Each number is 200 + 30 x the weight over its row's rms, rounded and kept within 0 to 999. Layers, rows and columns count from 0. The size before them is the row's rms in percent of the matrix's.

# layer 6 attention query, 96x96, rms 0.206, rows 0-33, columns 0-95
068,150,241,168,219,228,191,197,230,186,185,182,176,185,181,141,213,190,186,205,220,242,166,209,180,186,198,207,182,173,246,189,232,205,191,166,168,173,196,230,228,217,133,254,173,235,241,182,159,196,150,204,222,247,192,189,137,214,255,186,248,196,186,232,178,274,203,203,213,174,222,206,249,209,200,155,202,160,193,203,244,263,176,203,154,225,188,180,184,171,200,237,260,182,199,202,229
102,193,184,198,152,253,179,217,149,213,172,189,200,202,245,173,230,174,156,164,217,226,204,175,218,214,203,196,182,245,183,189,221,211,203,251,176,170,187,195,223,200,155,178,147,182,189,219,164,177,168,236,226,250,182,174,205,207,195,149,238,169,199,149,179,261,242,238,270,270,235,175,188,213,180,199,242,156,174,211,220,173,238,240,203,184,185,239,218,199,205,167,208,268,184,194,196
098,170,227,226,185,204,208,192,181,200,220,145,205,184,165,190,168,223,141,155,277,205,211,166,214,231,208,220,175,232,156,173,145,173,222,206,159,179,148,166,206,197,209,177,266,175,233,209,142,176,161,214,206,237,176,191,159,171,201,207,248,234,184,214,192,220,145,191,239,242,156,220,215,216,208,187,236,221,181,200,242,198,222,174,166,162,186,213,226,228,204,225,260,217,205,242,235
102,201,175,166,158,184,233,137,197,194,238,167,221,213,176,205,189,202,252,237,136,172,308,210,220,138,220,198,163,180,191,209,230,164,202,116,210,202,212,160,208,220,187,189,179,174,229,207,200,220,169,222,186,269,204,229,192,209,247,196,202,226,162,238,201,201,194,171,127,181,191,220,206,176,165,194,174,177,213,209,168,176,157,199,229,221,212,170,182,173,215,178,223,196,180,207,204
092,199,236,207,185,183,205,208,244,196,185,266,243,202,237,180,192,212,217,203,239,143,218,188,196,225,202,168,224,196,219,178,197,218,200,223,120,230,213,204,189,192,275,150,168,184,203,190,194,135,206,200,221,135,200,210,233,192,177,200,205,189,235,175,192,200,213,125,236,179,196,191,292,201,141,222,259,201,215,182,185,212,249,195,152,173,220,246,179,177,211,193,198,195,177,187,207
077,211,151,147,192,223,223,141,222,193,242,197,177,172,192,210,229,167,230,244,145,173,237,198,187,135,150,191,193,209,148,164,213,218,193,156,164,212,185,165,202,218,236,235,227,206,193,234,240,260,194,178,187,224,217,212,214,191,209,251,195,208,207,247,157,179,210,159,152,163,186,248,203,181,194,203,164,199,197,206,195,151,158,165,238,201,206,191,161,152,208,251,189,156,199,224,230
097,144,173,199,206,261,206,229,214,194,200,150,157,245,200,125,227,207,159,190,187,240,188,224,247,217,154,162,256,182,210,202,175,199,232,208,212,210,192,216,210,210,183,236,255,184,201,169,203,243,202,222,193,200,215,263,194,159,202,227,212,208,179,221,203,205,199,233,197,181,154,190,178,232,217,211,232,186,224,224,230,143,170,205,210,139,173,209,153,112,214,180,205,198,219,181,257
100,153,210,187,164,176,229,211,244,228,164,173,194,202,253,161,197,178,161,235,203,169,173,223,201,309,187,174,164,211,256,189,160,141,218,219,211,199,220,157,183,226,201,234,218,162,223,201,202,188,204,176,219,160,162,201,211,167,219,184,207,182,203,206,196,226,193,200,168,148,226,196,196,208,211,235,202,229,224,211,174,177,248,199,192,232,216,183,249,166,219,144,250,211,156,223,269
107,231,208,177,205,186,216,203,152,165,217,190,166,212,165,187,199,213,194,200,201,184,175,218,255,174,183,171,239,186,189,263,195,238,151,207,215,222,180,184,228,219,164,200,252,184,275,139,155,218,247,241,214,207,165,191,212,200,166,187,163,201,177,155,211,206,193,164,187,187,188,205,146,210,248,186,206,227,172,195,220,229,210,191,231,168,290,260,188,177,149,163,211,148,196,211,181
100,231,233,163,174,169,199,159,228,178,249,207,202,187,237,224,167,201,193,200,202,190,237,196,181,173,237,180,263,186,193,209,243,175,198,210,222,159,211,184,225,222,180,227,210,230,205,219,164,282,282,182,232,203,212,180,205,209,226,216,195,153,213,147,182,201,210,213,208,203,261,182,234,190,230,198,163,190,207,198,231,205,172,260,257,192,162,247,152,210,198,177,274,172,215,210,152
096,194,110,191,181,189,197,181,180,152,245,201,215,171,216,227,178,269,203,217,204,179,254,231,200,173,191,234,223,251,188,242,205,163,185,201,150,195,197,151,178,237,221,218,214,146,209,236,209,187,179,192,174,190,207,257,219,239,182,200,152,147,261,216,191,178,165,195,216,173,208,193,224,162,177,178,199,207,189,230,188,181,240,254,200,203,255,196,251,243,226,238,200,181,207,212,237
105,206,189,270,208,139,187,257,182,226,266,239,244,187,235,197,191,165,211,168,193,197,211,199,192,215,217,225,215,212,186,210,179,150,231,255,216,216,204,172,169,227,182,157,142,217,186,184,197,165,270,310,169,219,165,173,226,220,199,195,261,197,244,189,213,195,197,185,177,195,199,207,254,209,198,190,215,209,219,197,192,197,223,213,190,177,167,194,184,235,253,163,198,229,225,188,191
109,175,217,247,216,194,152,224,187,188,229,241,171,202,273,188,214,182,236,189,222,210,217,184,249,159,181,156,181,227,198,207,173,210,204,225,226,160,210,184,223,188,240,155,203,174,218,203,215,157,179,173,227,224,220,181,232,190,181,163,207,232,186,173,211,159,229,164,193,225,214,194,292,150,185,221,193,211,147,199,233,216,239,214,241,219,111,227,187,215,223,191,193,146,257,195,218
109,191,197,167,243,242,180,200,215,193,191,196,201,232,217,238,198,250,242,140,238,196,196,132,203,195,175,205,234,147,223,159,166,190,222,155,198,263,191,187,176,176,187,221,218,154,163,268,191,158,179,222,219,167,199,217,240,149,220,204,208,174,215,221,142,177,183,201,201,247,217,162,222,168,178,188,156,216,220,259,171,210,223,158,197,160,218,168,145,198,217,216,206,221,186,161,183
109,160,233,241,241,191,185,185,174,163,187,221,212,206,227,211,262,199,124,198,225,253,178,146,117,235,210,251,172,225,150,176,186,197,179,206,215,194,217,212,218,136,163,190,192,238,228,184,244,181,194,193,223,246,221,225,216,175,208,254,177,210,200,185,217,195,214,213,175,224,244,245,156,207,218,218,235,215,243,167,198,185,210,171,225,196,176,226,199,249,256,210,239,205,182,182,217
110,159,176,195,203,182,276,196,178,193,267,216,195,220,187,216,177,164,214,236,191,194,209,182,183,225,235,233,283,210,133,203,236,225,222,238,137,210,216,169,254,222,211,206,189,234,173,174,206,255,171,230,192,230,240,214,252,260,213,177,164,186,207,214,210,170,200,183,172,218,212,248,215,160,218,172,178,212,215,177,200,212,212,266,192,165,220,187,195,201,245,199,226,200,153,227,210
153,172,195,214,176,238,170,270,176,184,187,214,134,210,235,152,205,188,105,221,241,225,169,205,191,251,243,170,173,248,229,186,193,231,198,253,192,162,199,220,205,212,144,181,160,212,242,211,179,133,172,157,250,216,181,214,174,185,210,176,200,162,218,178,160,200,197,238,207,201,235,189,200,193,199,231,229,196,164,221,260,232,217,211,201,196,159,216,242,197,205,203,202,223,198,173,187
100,180,246,178,128,254,219,272,192,188,204,238,146,205,206,196,200,178,166,253,152,197,157,212,174,263,167,194,178,170,242,191,217,259,192,222,186,233,221,204,214,199,234,196,202,173,200,199,184,223,217,227,221,136,186,203,216,195,191,212,232,202,195,184,174,253,170,204,219,246,218,167,222,207,196,221,200,183,195,175,261,233,165,200,198,224,170,189,209,169,264,262,188,236,187,194,150
118,207,268,224,174,164,165,221,155,235,192,203,176,209,200,236,171,247,121,196,157,178,193,216,181,240,174,158,156,217,212,222,200,239,206,199,169,213,153,175,159,164,209,212,138,198,156,169,202,151,175,211,211,167,181,166,188,193,184,181,220,193,234,192,138,163,189,135,175,162,214,180,259,224,159,205,190,171,174,185,224,220,193,198,221,199,190,205,187,230,220,170,167,179,173,164,156
083,207,210,217,248,174,191,189,253,198,231,170,222,211,168,220,204,232,292,161,227,230,226,204,249,180,170,222,224,199,171,166,121,162,223,174,189,165,192,213,196,185,165,198,195,181,202,184,174,203,137,191,200,163,212,203,212,197,200,230,262,231,188,211,209,242,215,199,183,197,128,185,215,192,194,175,195,193,196,210,171,201,217,139,169,150,184,167,116,195,167,153,203,192,231,185,232
099,219,231,194,156,212,220,210,184,175,192,195,201,192,188,194,217,200,126,208,155,154,194,193,123,236,234,203,264,220,210,235,259,244,218,178,164,237,194,228,207,218,242,174,213,186,183,194,167,217,213,147,194,189,189,215,200,140,173,208,182,200,182,186,229,176,152,222,209,205,258,155,220,197,147,183,230,202,173,168,213,142,197,196,221,199,166,260,271,222,236,202,207,233,176,210,221
095,218,192,159,235,172,203,176,273,192,238,180,193,206,175,205,196,181,285,166,220,220,202,201,235,143,241,262,177,236,197,208,194,185,191,188,277,185,194,202,238,195,146,167,264,226,188,215,172,215,195,241,192,231,216,208,210,208,189,265,200,209,163,178,204,157,205,206,213,167,154,192,182,230,192,226,190,201,242,196,171,231,154,196,186,233,155,187,153,224,200,206,244,157,201,228,174
103,229,222,212,165,234,179,203,242,188,197,192,220,211,205,210,203,185,258,168,229,199,117,203,214,159,206,234,224,234,140,164,173,220,213,238,193,132,226,201,172,175,172,181,183,180,194,228,206,193,190,190,210,200,202,158,202,285,187,208,154,183,197,230,183,166,195,170,209,142,164,236,196,174,201,159,160,231,190,176,159,166,134,167,232,211,182,172,170,237,196,180,183,163,255,222,201
096,169,201,226,198,234,135,230,146,245,177,224,164,192,193,157,181,216,174,211,219,204,184,152,220,237,200,162,140,176,216,188,179,202,219,156,197,244,212,229,195,174,191,196,178,185,202,217,226,156,147,189,222,178,219,199,190,129,238,177,238,170,204,196,102,191,193,194,189,135,177,205,211,171,225,219,172,166,163,214,190,178,207,199,250,198,201,166,201,225,190,255,233,181,246,177,232
100,202,235,182,183,183,225,220,161,149,198,172,215,196,197,150,199,192,239,203,207,167,209,220,146,202,169,184,233,238,151,212,254,165,181,199,200,216,167,179,220,199,213,214,161,201,191,196,214,233,197,206,220,225,143,157,189,259,223,213,206,219,169,193,216,190,160,206,226,230,145,267,146,237,225,214,181,172,165,162,169,182,221,234,230,195,183,282,153,174,202,180,188,200,256,157,157
090,197,202,169,189,194,222,179,219,172,228,198,214,192,187,158,226,186,178,222,230,217,228,233,259,192,251,152,247,173,185,164,157,218,203,140,147,189,209,233,205,226,166,204,247,265,219,228,225,189,163,219,168,173,198,213,169,185,187,181,187,254,213,195,116,202,191,274,190,235,193,239,152,203,221,234,218,221,204,201,141,198,178,192,199,159,210,255,181,214,198,181,190,220,156,178,177
098,153,269,189,156,201,184,213,189,211,228,185,221,217,184,205,219,187,197,220,240,253,209,179,230,184,211,197,194,236,192,229,175,186,206,212,194,254,208,172,249,236,186,210,234,245,203,227,151,193,180,203,209,202,296,167,228,192,194,193,155,199,177,254,180,210,227,216,160,168,166,188,219,212,254,251,209,171,287,186,189,218,223,215,195,170,192,186,229,181,152,226,245,259,228,210,189
098,212,228,230,277,217,185,209,231,187,206,243,206,272,185,246,162,230,197,218,229,186,240,237,187,178,216,242,205,168,216,184,187,180,233,191,146,177,171,225,176,177,231,186,225,190,198,198,193,161,229,212,259,209,216,214,224,204,201,191,230,186,214,196,151,225,211,198,194,257,171,192,150,152,174,281,151,172,142,185,213,232,221,159,193,238,223,166,193,234,176,187,200,215,181,173,152
093,233,156,214,157,192,206,181,212,219,159,201,189,224,186,158,230,170,154,175,229,172,214,131,157,183,194,241,240,217,167,239,162,192,198,201,227,215,167,187,225,203,227,209,203,240,229,155,227,208,244,208,153,187,188,236,263,184,124,198,150,164,197,224,204,173,178,227,218,191,199,243,188,243,212,264,187,213,185,226,175,227,192,177,184,150,176,194,190,230,262,176,161,230,192,218,182
105,190,176,192,212,202,156,205,228,205,207,254,176,193,171,170,169,194,205,161,260,148,168,226,234,179,192,204,217,184,204,234,221,155,196,202,192,194,208,230,255,217,215,194,187,235,180,233,235,228,230,221,220,147,247,193,212,225,196,183,157,186,194,167,246,197,163,203,194,196,218,192,221,204,180,248,229,231,111,156,240,199,217,223,195,180,182,197,273,242,162,117,210,206,169,204,158
096,202,225,187,251,200,211,211,208,203,192,216,209,229,206,216,209,176,208,183,125,210,214,221,209,181,251,193,206,239,241,228,187,191,188,188,196,272,241,251,191,179,181,223,285,144,185,203,221,190,232,222,216,130,219,247,230,204,211,236,207,205,231,164,179,156,238,146,220,188,192,201,256,154,192,172,207,235,193,219,222,225,227,209,197,196,184,192,208,221,199,282,241,210,246,215,166
091,247,189,210,184,214,166,217,162,176,216,181,179,182,163,193,211,196,187,198,189,169,238,197,121,223,187,231,235,145,149,227,172,224,237,199,251,166,221,223,231,232,181,224,209,188,157,138,232,182,256,212,189,209,204,179,184,203,227,217,166,194,222,157,182,138,217,236,197,214,228,173,155,212,237,250,128,226,196,205,187,222,154,210,172,171,165,189,169,238,200,242,205,223,225,241,187
086,161,230,144,166,197,137,205,173,201,222,181,122,197,211,139,227,182,160,213,163,166,152,179,216,160,184,188,220,183,191,188,232,195,208,258,176,190,228,235,182,211,153,202,206,230,214,218,151,207,172,133,185,222,174,211,185,173,219,198,124,205,155,252,199,198,117,192,201,207,226,179,169,196,236,213,220,185,198,224,199,200,213,196,169,217,164,204,240,194,150,177,191,206,173,187,222
076,215,184,205,233,226,248,195,202,205,154,199,238,173,219,211,189,156,211,182,165,167,170,261,214,229,187,242,270,208,199,283,187,158,226,221,188,191,183,158,190,231,195,205,174,160,190,190,263,216,178,208,186,194,188,204,191,256,198,227,228,163,193,171,218,146,229,201,245,260,208,257,172,240,168,215,203,232,217,196,178,199,247,194,190,170,204,255,203,189,243,210,243,196,206,219,147